Weights of a small transformer language model.
Size: 8 layers, MLP 320 SwiGLU, vocabulary 1024.
Architecture: rotary positions, no biases in attention or MLP.
Training: a variant of Adam for these matrices, 138M tokens, 8405 steps.
Each number is 50 + 12 x the weight over its row's rms, rounded and kept within 0 to 99. Layers, rows and columns count from 0. The size before them is the row's rms in percent of the matrix's.

# layer 4 attention query, 128x128, rms 0.0796, rows 0-18,32-49, columns 0-127
075:65 55 54 49 34 56 56 34 53 38 47 48 62 50 62 55 60 32 40 59 67 43 53 71 55 54 29 52 49 48 69 36 35 32 34 61 39 61 34 47 24 52 66 49 51 62 24 65 75 47 53 45 47 18 41 51 38 59 51 47 47 48 65 48 41 53 58 66 59 62 37 64 61 57 65 61 65 47 51 35 35 57 40 67 45 40 55 28 42 38 47 34 34 56 30 48 68 46 42 50 42 41 43 49 56 44 41 46 56 42 39 44 81 52 71 58 25 33 54 53 61 44 57 43 51 70 52 69
076:66 31 61 35 37 69 59 41 49 51 42 41 49 54 58 54 33 35 47 64 42 36 37 37 53 62 51 61 50 59 62 52 38 47 37 54 34 66 47 54 67 56 66 57 48 56 30 58 59 55 33 45 46 57 37 58 47 38 44 62 51 40 37 70 44 48 41 56 66 62 58 29 57 31 45 43 45 24 45 52 59 30 41 70 72 33 55 63 47 59 46 75 50 58 46 33 24 53 69 38 56 41 53 71 55 32 52 57 39 42 20 51 42 41 59 58 49 46 60 53 65 46 54 54 48 28 83 62
110:64 34 64 33 51 57 62 31 51 40 42 45 52 49 62 69 56 28 66 79 46 34 53 42 64 54 42 63 56 56 48 47 45 33 58 51 36 73 57 62 55 39 62 61 53 69 40 71 50 37 40 31 56 48 45 56 33 47 47 61 44 43 40 60 38 41 53 62 65 64 57 49 49 46 52 73 56 30 48 61 46 40 50 57 44 40 50 43 34 43 61 59 44 50 26 44 52 50 55 56 46 37 42 61 47 55 55 45 31 54 27 68 47 22 55 48 36 27 62 48 70 53 59 64 42 19 75 72
188:26 65 33 66 57 42 42 62 54 57 52 64 58 39 36 41 53 61 54 20 37 69 48 62 31 44 56 34 44 39 38 47 69 71 44 47 61 46 37 37 44 62 50 47 41 31 68 23 45 56 44 61 52 48 46 46 68 48 53 40 54 51 60 44 61 48 51 36 31 25 39 54 45 67 55 40 35 70 67 39 56 51 39 47 54 55 36 49 62 62 45 40 57 59 64 61 45 57 30 58 59 61 51 46 51 46 38 43 66 57 70 29 43 63 37 36 52 58 37 33 43 54 35 44 65 58 18 32
101:44 39 47 59 42 22 44 31 48 41 63 63 54 62 79 34 66 49 49 50 25 57 48 73 56 55 52 47 67 58 45 41 46 35 58 46 49 47 55 40 68 44 57 39 70 36 81 52 58 44 50 36 47 48 71 67 53 53 76 43 66 50 51 67 55 42 45 48 56 42 56 48 54 51 52 26 33 41 43 53 43 65 45 36 67 74 56 56 25 70 44 34 51 46 35 65 54 44 70 38 54 30 48 63 51 55 69 46 45 54 44 51 40 58 51 54 58 44 30 66 61 36 41 48 61 57 43 25
112:43 53 40 39 47 62 54 61 46 55 52 56 43 49 36 71 43 35 60 57 74 52 34 72 49 38 76 66 25 58 49 68 40 38 47 43 51 30 75 52 46 59 61 37 63 55 39 66 55 53 76 29 68 34 39 36 40 50 58 37 38 61 66 34 45 58 46 29 27 53 53 51 46 46 28 64 46 39 60 51 50 41 49 40 48 62 51 56 61 33 50 54 39 51 53 44 65 49 63 82 32 30 58 68 46 47 61 68 43 38 48 55 64 65 55 34 60 46 57 50 52 53 57 35 35 38 49 41
118:56 68 66 70 43 69 45 64 50 69 45 61 48 48 39 15 55 52 16 39 29 69 46 64 70 64 68 34 33 49 56 62 71 41 63 60 68 31 45 45 53 56 36 48 55 44 57 43 37 51 32 66 65 55 46 59 50 34 47 46 62 43 48 47 54 58 42 56 52 63 48 47 47 31 60 47 74 53 56 30 56 49 65 60 65 54 62 53 51 53 49 44 56 56 58 64 64 40 45 44 51 33 78 48 39 55 37 67 45 44 34 31 55 45 54 47 50 44 53 46 35 54 49 20 55 72 48 56
102:54 52 46 47 67 59 54 51 67 57 31 38 35 76 36 35 66 32 52 60 51 19 56 43 45 68 47 49 51 45 45 75 80 57 46 44 42 45 70 32 50 57 57 54 42 45 55 64 61 41 38 56 41 32 37 54 52 34 38 57 36 48 74 66 49 40 35 49 78 47 46 66 48 44 67 65 61 51 41 49 43 77 37 45 31 39 47 48 48 41 48 51 45 38 55 35 68 52 65 49 50 64 41 50 53 60 39 63 62 32 57 53 34 38 48 47 33 51 57 64 63 42 60 53 17 46 49 49
114:30 59 31 62 49 40 22 65 36 69 69 53 55 50 36 54 65 57 53 23 52 61 42 63 37 29 42 51 50 43 39 42 61 65 57 50 70 41 47 46 56 56 42 61 47 35 74 31 39 57 50 60 61 62 54 59 60 52 56 48 53 43 43 49 57 61 41 53 42 25 45 43 49 56 43 34 39 76 68 34 51 67 43 27 47 61 45 56 66 44 57 41 55 56 75 49 61 53 50 61 50 57 64 34 38 60 45 42 59 39 69 38 41 53 39 42 68 76 43 53 19 46 35 57 53 52 33 38
103:54 30 58 33 42 62 69 31 67 40 48 38 55 65 64 66 45 33 56 71 54 28 55 52 57 63 51 68 54 58 49 40 32 31 53 45 41 60 45 55 58 46 59 32 56 69 24 72 59 33 47 47 48 47 59 52 41 40 44 62 42 34 52 56 34 58 51 71 56 65 45 56 50 51 48 53 55 33 44 62 45 25 49 66 45 52 57 48 37 38 47 48 44 51 26 34 63 58 54 38 53 29 48 58 51 40 41 58 46 48 20 68 48 28 54 62 50 48 62 56 62 49 62 52 32 29 81 64
083:39 62 56 62 57 39 26 49 54 62 59 62 44 43 45 42 59 65 50 39 45 60 45 60 61 44 34 51 63 30 40 34 70 66 52 72 57 41 36 55 40 41 43 68 32 38 77 43 63 36 55 58 72 33 48 45 45 76 33 35 67 62 57 62 50 48 40 59 42 32 43 56 34 65 52 58 40 67 62 33 52 57 43 43 48 62 48 56 65 51 51 32 46 46 64 66 71 39 28 58 41 39 50 36 43 68 52 49 57 52 78 31 53 47 40 28 38 56 42 33 47 56 41 59 58 58 30 53
076:35 54 31 44 45 25 64 65 51 53 23 52 67 32 42 53 65 42 72 36 31 47 32 65 31 37 52 55 39 37 50 56 59 52 61 32 46 51 29 45 79 57 55 43 62 52 53 35 42 66 28 45 46 49 36 48 65 41 59 44 38 50 55 58 55 53 46 40 36 25 29 43 47 74 38 35 36 50 48 54 56 43 45 46 41 51 35 47 45 47 52 70 44 54 64 51 42 48 33 42 49 70 51 59 47 45 26 52 65 68 50 43 32 68 39 56 67 56 43 58 38 39 37 78 59 51 45 45
115:42 43 64 28 55 48 62 34 65 76 48 19 62 60 35 54 62 41 59 45 34 65 37 63 47 31 58 79 50 40 54 55 41 52 63 68 35 35 41 32 48 53 49 43 53 52 63 47 43 63 45 37 62 61 54 60 53 49 35 38 35 75 51 43 61 71 78 34 55 24 55 41 59 52 59 64 61 54 37 47 37 49 48 57 55 32 59 21 52 31 59 59 34 27 52 51 42 52 47 53 31 58 53 41 61 43 57 46 45 69 54 62 70 57 41 42 40 43 36 44 42 50 62 47 47 43 56 51
106:55 54 42 52 58 42 50 36 33 51 54 63 47 62 37 61 33 51 43 42 70 61 52 73 53 72 45 35 40 35 66 39 46 48 39 58 67 37 25 45 51 52 55 44 51 53 51 40 62 65 64 55 41 48 21 73 48 70 34 49 44 54 44 52 41 53 63 68 53 55 57 35 55 51 62 17 56 41 56 59 63 58 36 42 52 38 48 35 62 51 46 45 55 29 32 41 61 45 65 59 47 57 69 31 34 39 18 67 47 54 67 39 30 41 69 62 46 62 41 56 42 44 65 40 32 41 42 44
112:50 53 45 56 58 58 54 36 32 53 82 31 41 46 40 53 65 33 53 65 42 37 55 44 52 42 50 22 52 52 52 25 64 54 61 39 66 52 42 43 43 59 69 55 60 46 72 47 52 39 57 56 45 57 50 45 56 35 40 62 28 58 50 81 35 45 60 50 60 29 55 59 58 38 56 53 46 44 48 64 21 31 61 51 48 54 50 36 65 47 42 46 49 61 47 64 50 38 67 58 59 50 59 54 30 54 33 41 60 52 24 45 53 48 69 46 23 76 43 59 52 49 69 30 29 61 59 41
115:53 59 38 48 52 46 52 46 47 47 40 72 50 44 27 50 61 60 63 41 43 33 57 56 51 46 29 52 48 47 53 79 46 62 34 62 36 38 35 38 67 39 46 51 43 56 49 52 44 60 59 44 74 35 41 28 45 57 35 34 65 48 40 63 74 43 54 60 54 43 67 47 38 27 42 50 74 46 66 43 74 48 47 19 69 67 48 30 48 35 57 41 46 49 49 30 50 36 32 31 30 65 75 48 55 39 55 68 51 50 57 52 61 67 37 53 68 43 52 56 48 40 51 46 53 65 36 49
093:48 30 65 48 42 55 46 53 58 45 56 65 60 57 61 55 38 40 49 33 50 78 36 33 52 31 44 66 53 50 54 37 51 62 39 32 38 69 33 30 51 47 51 53 28 43 38 51 49 51 68 60 53 36 45 58 40 72 55 20 43 55 54 52 42 36 46 27 51 56 59 50 48 40 40 43 81 60 38 41 64 58 48 39 52 51 56 38 25 32 49 67 26 34 41 36 52 58 57 48 52 42 62 48 49 76 36 53 44 62 54 45 64 32 36 70 55 69 65 45 55 51 41 32 72 54 49 52
110:58 59 48 42 38 35 54 59 51 45 45 73 50 35 54 55 47 51 37 53 39 60 46 45 48 55 41 47 42 39 60 45 49 45 47 70 37 40 62 50 53 44 49 39 56 54 43 63 54 74 50 34 28 35 62 51 45 76 77 59 55 75 51 55 66 66 52 68 61 29 52 49 33 74 42 64 22 57 58 62 47 63 23 45 50 43 42 60 33 41 40 34 46 59 51 38 53 58 38 62 56 47 38 54 56 68 73 40 64 77 47 54 46 59 64 30 24 47 49 54 63 69 55 67 40 34 47 59
106:40 53 62 40 35 57 48 39 60 65 53 59 63 50 18 37 63 32 36 44 16 47 31 54 50 42 60 64 33 49 43 52 75 48 56 60 42 70 29 58 38 53 40 55 50 51 68 38 24 38 59 47 54 60 32 66 49 43 35 51 36 38 58 46 60 32 34 64 57 42 68 43 39 51 62 51 47 71 41 47 47 68 45 66 39 62 42 38 53 48 71 48 62 46 56 34 32 54 45 31 45 48 72 64 49 57 49 44 48 57 42 47 29 47 55 61 84 55 37 38 50 50 49 57 52 43 35 45
088:49 47 65 43 42 41 49 41 40 62 58 53 44 35 46 12 38 47 39 57 65 47 65 85 50 55 47 34 30 70 57 50 57 45 46 55 39 44 58 44 28 70 66 33 61 67 42 51 55 56 41 50 38 46 44 34 42 38 61 58 70 49 38 36 37 45 60 59 45 57 45 40 55 74 55 69 35 51 57 42 32 68 31 72 42 61 50 42 61 44 42 58 45 71 43 58 59 55 39 42 59 33 34 23 44 53 56 39 66 34 51 39 61 42 60 37 50 44 28 62 51 64 46 45 41 60 63 54
115:63 23 63 40 53 73 51 34 38 32 48 57 37 70 42 52 45 46 48 60 40 37 33 32 63 54 27 58 52 58 52 50 32 53 43 59 50 71 50 69 56 42 55 64 61 59 60 64 47 29 55 46 58 68 56 43 32 47 45 56 65 49 46 43 29 57 52 56 54 54 68 51 44 39 68 54 58 35 49 64 52 43 58 48 57 65 46 49 47 55 50 40 60 25 43 53 34 51 94 47 39 52 56 50 49 46 63 71 31 53 41 52 63 55 38 57 45 47 86 56 57 39 57 55 29 36 53 72
106:62 34 76 36 68 60 41 41 58 43 45 40 48 60 49 52 45 33 51 75 55 35 45 54 64 57 54 51 46 67 60 47 50 39 52 44 27 57 37 44 39 49 63 54 55 78 56 68 60 38 56 54 58 41 59 57 30 52 54 47 63 30 38 47 34 35 54 55 62 71 44 47 57 37 63 64 52 34 48 61 54 39 59 47 51 57 50 52 43 51 51 74 66 45 43 50 58 42 47 59 51 31 45 37 42 61 48 56 39 46 47 66 48 16 53 57 36 54 50 46 90 56 56 48 25 24 68 76
188:33 68 30 64 41 38 44 61 61 65 51 60 61 38 50 41 53 57 53 17 42 63 60 71 28 49 62 35 46 40 38 53 61 58 40 46 60 39 48 37 44 66 45 38 35 26 48 23 47 68 37 52 50 48 45 60 72 59 52 51 45 53 59 56 62 54 46 40 35 28 33 61 48 69 48 40 33 64 64 40 52 55 40 48 54 46 43 48 52 46 42 44 50 68 60 48 54 67 22 55 54 66 51 53 60 47 45 36 71 56 62 44 41 53 44 30 52 54 31 37 46 49 31 41 75 64 25 35
115:47 27 61 66 46 76 60 42 72 51 68 63 32 47 56 65 55 60 54 62 46 63 34 43 39 54 46 46 61 49 27 39 55 52 54 41 61 50 61 46 66 44 45 48 65 50 70 48 28 30 82 43 46 62 53 68 53 70 73 53 50 35 30 55 47 57 30 60 60 37 49 33 49 52 63 52 38 25 60 39 50 57 53 66 47 49 35 58 38 68 45 44 48 41 50 68 48 50 59 49 52 37 59 58 60 44 67 43 30 43 50 70 38 35 49 52 48 58 45 65 67 35 57 28 54 27 54 39
101:52 67 72 55 43 44 67 63 33 50 35 63 34 32 42 70 48 46 50 46 55 47 42 61 51 64 55 53 38 51 50 30 37 43 55 42 48 47 49 41 64 76 56 22 66 49 61 45 58 66 90 55 53 58 39 31 42 46 53 35 61 45 76 43 37 67 31 51 46 41 23 32 48 39 43 41 52 57 64 28 45 34 57 42 73 65 47 55 57 48 50 52 40 44 58 62 59 50 60 36 55 32 58 50 39 52 60 59 60 42 45 37 50 44 52 31 62 43 63 63 53 71 63 27 43 58 48 49
094:38 60 48 56 50 58 44 53 49 51 57 34 41 35 39 56 45 55 74 47 46 51 67 32 59 48 35 64 44 29 52 59 28 63 45 54 46 53 42 53 71 69 40 56 48 57 51 37 57 36 30 57 47 78 51 55 58 37 37 45 43 63 49 48 55 61 61 68 63 48 38 36 15 56 62 69 48 50 42 33 48 42 38 37 60 72 61 53 43 34 46 56 51 34 82 24 65 44 40 34 34 58 65 42 59 50 53 40 72 52 55 53 52 57 58 41 41 61 54 36 63 55 41 28 44 41 65 74
112:55 58 45 57 63 62 52 56 61 47 32 42 45 42 54 23 53 63 47 46 39 49 35 43 46 56 41 48 49 52 27 52 71 71 43 46 30 26 55 15 44 54 84 37 45 52 49 59 66 37 53 53 59 30 46 57 37 28 28 47 34 56 60 55 65 48 53 49 64 36 45 66 47 45 52 60 51 56 46 36 37 49 42 61 50 29 60 51 50 43 53 55 53 47 41 33 65 64 78 52 58 49 88 46 59 46 55 61 52 55 64 47 39 44 45 45 50 49 51 53 58 68 25 27 66 62 44 54
123:32 62 23 71 49 25 49 55 58 60 63 40 62 52 39 52 63 60 69 39 41 47 62 46 37 43 59 70 51 23 47 71 53 59 62 38 67 40 55 38 57 47 36 36 50 31 50 38 42 59 55 49 44 56 37 69 69 59 58 65 29 71 46 48 61 42 47 40 43 32 41 56 37 65 42 53 43 79 43 32 68 34 46 35 50 31 50 61 43 51 57 47 42 50 68 48 45 43 32 39 55 64 43 52 51 39 50 42 63 46 48 53 36 58 56 44 70 53 21 47 37 43 32 52 65 57 44 29
099:48 35 71 40 49 73 57 39 52 37 49 61 42 63 49 42 42 33 42 56 55 43 51 63 66 57 46 41 48 59 50 33 39 47 36 56 37 58 41 55 41 53 70 49 56 81 46 66 55 33 56 59 52 41 66 45 38 47 41 54 78 33 57 53 20 49 53 78 49 76 59 40 46 51 61 63 63 32 59 68 39 43 46 48 50 68 57 47 47 59 46 48 62 51 33 49 56 50 62 40 56 29 48 33 44 58 51 63 40 53 35 53 46 35 54 65 49 43 69 68 70 68 63 53 30 28 74 62
102:42 69 42 62 32 38 26 66 45 74 54 43 63 34 57 49 47 56 45 33 65 55 65 64 45 41 57 40 59 50 37 35 57 59 42 42 55 41 41 37 43 63 42 44 26 47 40 34 71 63 34 62 57 43 41 53 56 68 48 50 32 55 62 50 71 49 50 63 47 70 47 52 42 54 46 42 41 72 58 40 59 60 49 56 41 52 57 52 69 39 49 37 33 76 63 59 65 51 12 66 62 40 44 54 52 61 44 48 74 63 67 47 50 51 50 37 38 79 30 38 60 60 40 54 57 46 53 51
085:56 50 34 53 73 31 42 56 64 74 40 59 40 52 43 50 68 72 56 42 48 42 60 50 43 59 36 39 33 34 46 84 55 49 65 46 60 33 60 39 60 54 44 26 55 36 54 29 51 74 29 45 59 56 35 63 42 38 52 61 52 59 36 57 53 53 51 41 51 33 19 62 53 68 36 41 51 68 60 58 53 47 45 66 63 46 37 29 36 50 53 52 48 64 65 45 48 52 41 54 47 55 48 39 54 63 53 35 51 50 63 58 27 53 62 44 71 51 29 42 51 41 34 69 57 44 32 69
101:49 46 55 28 70 42 48 41 65 73 79 48 36 49 45 54 50 56 67 49 57 55 41 60 53 48 55 74 68 33 43 45 65 66 46 61 53 49 40 26 48 48 51 46 38 43 53 42 51 43 48 40 53 55 47 54 57 43 42 36 34 64 56 57 50 44 36 35 72 44 49 48 34 50 61 45 20 41 39 57 41 52 44 31 46 53 55 41 71 55 54 58 56 38 47 64 17 48 63 47 54 78 63 46 45 59 21 51 55 63 42 65 81 49 50 79 17 57 50 41 44 52 59 59 46 45 55 50
110:51 35 37 46 80 57 44 48 55 71 49 75 50 51 32 59 35 52 33 58 62 49 56 66 42 62 49 50 43 48 47 48 49 54 45 65 45 41 63 50 62 46 51 65 63 49 54 59 48 42 53 33 64 49 59 65 38 74 40 66 43 54 39 60 56 54 52 50 49 32 51 51 45 52 62 51 46 62 40 65 39 50 65 33 58 47 25 50 74 51 62 45 40 22 54 61 56 38 58 44 58 34 49 53 44 56 40 44 51 21 79 29 22 45 45 37 63 77 29 26 49 44 49 33 37 66 51 49
091:60 56 55 65 72 64 63 46 45 57 39 30 50 53 59 61 70 55 55 53 44 63 64 37 52 47 52 28 60 41 47 45 45 52 56 55 34 45 29 45 36 45 30 52 45 67 37 49 43 52 43 51 40 37 58 34 54 60 65 50 26 73 53 64 50 43 47 51 19 45 61 67 68 40 23 61 50 45 36 43 38 37 51 59 53 27 45 29 28 44 49 34 49 44 47 37 39 38 35 46 36 61 65 54 45 63 59 55 59 55 31 38 71 68 66 48 51 45 25 31 70 57 36 40 42 62 50 46
085:27 55 48 52 46 41 23 51 75 51 61 61 38 63 49 52 45 58 57 53 46 56 44 47 51 38 48 43 73 48 48 60 64 55 49 57 40 49 50 21 63 67 53 50 48 53 19 58 54 46 64 48 66 44 49 23 45 45 36 45 48 59 64 66 72 40 60 52 43 59 61 63 77 51 46 61 62 67 35 62 57 50 51 46 42 47 28 36 56 39 56 63 34 52 71 36 53 48 49 62 53 49 68 43 39 46 28 74 40 59 54 47 66 66 63 70 35 62 56 30 55 39 61 65 47 66 63 69
111:32 44 70 41 36 57 77 55 52 68 64 43 46 47 51 53 39 31 43 58 59 54 37 43 37 38 49 51 41 39 37 23 56 58 37 51 43 61 44 45 65 69 31 47 51 43 33 46 48 60 31 39 60 33 36 45 50 60 30 42 60 43 47 51 40 42 30 54 47 70 53 27 57 70 58 63 54 70 43 71 58 59 39 53 29 29 33 36 61 46 44 70 48 42 44 37 52 41 49 48 64 61 37 38 64 59 49 54 52 64 61 40 44 24 69 61 27 52 70 53 58 60 39 65 49 54 63 42
105:55 40 48 47 49 32 24 48 30 47 54 43 51 48 38 51 50 39 42 57 37 67 45 53 50 46 35 50 33 53 39 55 57 44 59 57 47 55 63 59 41 55 45 58 66 40 68 46 58 68 47 38 60 46 44 68 58 43 57 46 64 93 58 71 59 29 29 68 64 43 67 36 52 54 36 44 31 58 27 59 52 45 20 15 46 62 61 59 17 53 60 50 52 38 52 50 59 39 46 70 39 47 36 59 38 57 52 48 49 47 32 56 56 64 47 27 39 52 54 53 56 52 60 57 37 47 53 64
# layer 4 attention key, 64x128, rms 0.0797, rows 0-17, columns 0-127
097:56 35 55 32 44 65 67 45 42 37 40 48 53 67 60 59 57 56 61 63 55 47 46 32 74 57 43 41 67 52 58 43 57 42 37 51 46 54 51 52 49 43 49 50 41 65 17 56 58 48 57 63 59 54 67 28 22 69 41 50 48 40 45 32 41 52 43 51 54 70 59 59 51 36 52 51 53 39 44 60 54 65 85 29 39 47 52 56 44 57 68 39 37 38 45 24 40 43 55 51 38 35 64 52 39 47 49 54 36 54 57 55 45 50 44 50 38 39 59 83 53 56 54 53 37 53 95 59
105:53 35 66 59 40 44 69 76 47 35 46 52 38 51 59 62 60 51 49 53 67 51 42 41 66 42 49 44 57 61 56 55 57 42 45 64 50 42 38 57 33 34 44 50 55 64 42 69 53 68 60 65 44 64 61 15 28 70 44 56 45 48 46 38 70 38 48 44 53 60 60 50 61 49 40 51 45 39 50 56 57 67 81 37 35 54 66 55 43 50 71 44 15 55 56 44 40 28 33 60 47 49 59 50 26 68 49 66 35 43 66 55 49 52 46 40 36 46 44 66 39 32 58 51 52 39 65 73
064:45 58 57 42 22 58 50 59 66 55 31 46 43 44 58 20 68 66 66 54 70 50 34 62 41 59 41 52 29 52 55 58 33 19 41 54 44 53 45 44 35 55 37 61 57 70 60 67 57 74 70 83 54 44 56 48 49 51 53 43 43 39 65 35 73 31 63 54 35 65 34 49 75 34 27 55 49 66 56 66 40 70 52 54 52 52 58 56 69 26 53 51 38 54 51 55 31 47 59 52 39 38 32 44 47 50 43 56 56 56 58 45 54 58 44 50 60 57 46 57 51 54 44 43 60 59 49 47
060:47 43 21 32 67 52 48 27 52 58 51 64 48 61 39 74 56 51 59 52 28 48 55 52 31 47 53 54 63 45 44 47 59 62 37 35 72 60 55 33 66 70 63 40 36 41 54 25 37 23 57 50 39 41 43 79 50 48 54 57 64 50 44 54 23 57 60 48 47 29 37 46 30 62 64 36 34 55 54 35 45 19 37 55 45 41 27 53 47 51 25 56 57 54 51 35 58 65 49 40 56 65 55 50 74 50 50 52 64 45 39 52 38 43 60 62 57 47 54 57 51 51 42 44 43 49 40 39
113:32 38 43 43 50 49 49 43 37 46 50 32 61 46 47 78 48 59 43 62 74 30 31 61 61 62 32 52 47 71 68 63 54 47 32 38 39 53 59 46 30 30 72 44 71 45 40 41 40 43 64 58 46 54 71 54 55 53 52 39 39 41 65 53 49 52 34 57 59 49 61 78 38 56 55 65 39 29 40 75 65 23 58 68 61 32 41 58 53 39 54 54 45 51 54 44 48 52 46 75 43 50 44 34 57 39 55 69 47 60 41 28 59 38 58 56 51 48 76 53 55 65 47 50 66 39 46 49
107:53 32 68 64 32 51 45 29 56 57 50 23 63 50 58 34 44 51 30 56 45 45 23 64 40 46 52 35 60 45 43 60 33 52 40 52 48 44 70 58 75 61 28 44 56 54 50 50 66 53 31 39 59 39 58 83 60 45 61 53 40 52 48 53 55 48 59 68 48 21 65 48 56 57 37 48 61 27 47 48 38 55 57 50 38 62 45 52 57 42 33 61 44 43 59 49 61 37 37 50 51 59 37 27 40 78 57 44 34 59 54 63 34 26 58 43 50 54 33 52 36 58 42 59 54 69 61 37
107:59 51 48 49 45 34 48 24 33 61 51 65 49 39 58 66 45 58 51 45 51 50 67 53 67 48 83 53 51 66 49 56 64 64 72 52 55 48 57 48 58 34 60 58 35 54 42 47 55 36 52 39 67 41 46 49 48 65 35 50 42 50 45 58 61 74 67 60 49 55 79 63 49 50 44 70 94 73 42 43 68 56 54 49 68 67 37 36 36 61 58 63 58 48 41 68 34 39 36 57 46 38 38 49 48 72 50 56 47 59 57 35 62 46 39 31 36 66 51 66 39 66 49 54 56 54 44 50
107:51 47 43 38 36 67 65 58 36 40 40 39 39 24 70 33 46 52 76 57 60 42 58 48 47 35 44 67 45 34 30 48 27 28 54 60 56 63 52 62 49 44 58 43 68 32 39 54 25 60 36 54 42 59 39 59 44 31 72 66 40 49 44 52 53 58 45 45 45 57 52 54 59 51 46 63 54 45 46 39 59 51 42 42 48 52 34 75 32 48 41 55 62 58 38 48 24 43 53 49 48 48 63 65 61 63 37 42 66 54 47 59 58 61 38 87 28 40 41 58 35 66 30 67 41 45 42 46
088:72 54 57 40 47 60 43 22 65 58 29 62 40 34 44 65 41 57 37 50 47 54 41 41 45 46 52 81 37 43 51 61 58 50 58 34 48 48 62 52 43 56 37 66 46 30 50 53 48 37 54 22 46 43 55 80 56 52 50 54 54 47 61 47 63 48 69 55 52 30 57 61 50 46 78 69 37 47 31 58 56 54 39 47 66 52 39 53 47 61 39 55 66 44 29 59 43 74 61 45 57 58 41 52 87 56 37 29 46 59 50 55 66 66 36 44 48 59 70 36 43 62 42 34 48 65 48 46
084:67 53 66 55 48 46 66 67 55 41 47 50 46 24 49 46 52 57 49 66 71 50 32 39 67 60 32 63 61 51 57 45 56 45 61 49 47 41 37 61 45 45 44 77 52 60 50 65 66 59 47 61 49 65 51 28 38 49 50 42 49 53 52 34 89 53 45 48 54 62 67 47 71 43 31 63 36 28 47 64 59 59 66 31 51 51 55 53 46 62 71 52 32 58 53 31 37 32 57 61 43 64 62 51 32 48 45 33 24 53 59 48 71 57 40 35 47 40 55 69 41 42 48 64 41 55 69 65
135:38 64 28 41 52 51 42 29 49 56 36 58 58 56 33 57 46 42 58 38 27 47 69 62 37 36 72 46 36 42 61 55 52 61 57 36 60 53 46 39 58 63 54 38 37 42 58 40 27 42 48 39 41 33 49 74 71 41 57 45 59 51 47 55 30 57 61 48 46 33 37 50 37 66 59 42 47 65 45 33 43 36 28 63 57 33 39 55 60 34 26 65 76 45 45 60 53 63 44 26 46 59 33 45 66 37 43 45 58 46 49 56 37 45 62 56 67 62 46 35 60 55 33 49 51 69 25 34
183:72 40 76 45 43 51 66 51 45 43 41 41 44 54 53 45 64 54 52 71 57 44 33 38 79 64 41 53 60 58 60 42 41 35 48 60 40 46 51 64 45 37 47 67 57 76 47 76 62 57 56 57 54 60 53 23 28 49 45 53 46 47 47 43 61 41 45 57 56 67 58 48 56 38 41 55 57 37 49 56 51 63 74 34 39 43 73 45 43 39 80 46 30 44 51 38 37 34 56 62 41 32 58 54 29 43 44 58 32 45 57 59 63 53 47 45 35 37 57 68 44 42 60 60 41 42 82 69
111:55 68 41 39 68 56 37 41 38 50 48 58 25 34 49 49 40 55 64 34 43 60 44 34 40 50 48 33 57 59 37 65 36 55 27 38 49 53 56 47 53 37 41 41 39 64 63 47 55 56 47 47 48 55 60 57 55 37 60 43 55 53 57 59 45 58 50 51 41 40 48 58 31 67 43 81 69 56 76 33 54 27 71 50 41 40 54 27 31 39 46 31 44 37 57 49 49 40 78 64 49 45 58 50 52 35 63 46 65 50 54 56 52 50 64 74 59 59 45 62 60 12 36 60 55 71 44 64
108:69 47 63 61 40 30 35 49 53 37 59 37 57 65 45 37 42 53 58 50 48 51 41 41 71 48 50 54 47 67 61 57 48 39 53 44 65 32 61 55 67 29 33 36 44 37 57 64 44 43 68 54 42 50 61 57 58 45 54 33 51 51 41 63 44 37 38 50 42 57 70 49 40 43 20 46 34 59 54 37 49 60 59 79 50 70 39 57 51 43 56 66 60 60 50 54 52 33 39 49 51 40 60 44 68 60 36 43 42 61 31 73 79 61 48 51 69 13 47 26 43 61 52 41 61 43 32 60
101:46 54 50 58 64 25 52 76 17 67 47 53 36 49 35 56 56 49 32 48 74 58 64 69 37 60 45 56 35 53 43 42 24 62 60 44 68 51 60 46 32 45 44 52 52 29 49 44 44 38 20 50 73 53 55 54 53 49 53 40 51 45 40 47 63 63 41 63 26 48 42 38 62 57 49 54 52 55 30 23 49 59 54 49 34 62 48 51 41 45 56 58 77 54 35 59 37 58 59 31 46 50 45 55 65 51 52 59 55 60 69 27 52 49 33 49 69 49 52 30 65 51 48 48 70 64 38 44
104:58 45 56 51 49 55 51 30 40 41 46 57 39 48 66 53 42 37 67 46 55 52 20 42 54 39 48 43 36 56 36 47 49 46 50 46 57 49 55 47 40 26 34 44 49 52 57 61 64 46 26 22 32 40 40 42 63 39 31 62 58 64 46 66 46 53 60 37 57 42 51 49 39 72 48 40 56 63 39 47 35 66 64 60 64 61 64 69 48 47 53 76 52 23 68 46 45 57 56 60 45 63 48 68 42 30 54 41 58 60 63 55 45 58 57 33 28 33 44 47 59 71 49 89 48 47 43 69
101:47 40 30 27 53 56 51 53 49 55 59 51 52 44 58 27 46 62 39 51 42 24 41 55 62 40 49 37 49 44 60 52 63 45 52 51 56 50 50 57 76 48 40 54 61 54 61 49 63 54 50 53 28 56 42 50 40 47 40 39 50 49 42 57 42 62 52 65 62 47 55 31 34 82 58 25 45 58 49 70 36 44 54 36 49 66 33 54 87 36 56 52 72 42 48 49 50 53 74 51 53 52 76 33 52 55 29 58 46 34 69 47 51 67 55 64 54 47 69 53 41 17 67 60 33 38 57 56
104:31 40 49 46 66 44 60 31 63 78 36 43 56 52 39 54 71 72 69 53 42 62 43 60 47 51 25 53 67 46 45 75 36 43 51 35 53 45 35 48 65 58 51 33 57 65 53 72 56 45 29 45 54 34 84 51 40 65 41 45 55 45 52 58 48 32 32 43 45 50 68 47 47 32 54 53 70 70 71 40 63 55 49 53 61 41 65 56 48 41 49 54 40 44 68 56 56 53 51 56 48 66 47 70 41 28 65 63 42 27 43 50 57 59 62 51 41 29 55 39 49 37 43 40 35 55 59 51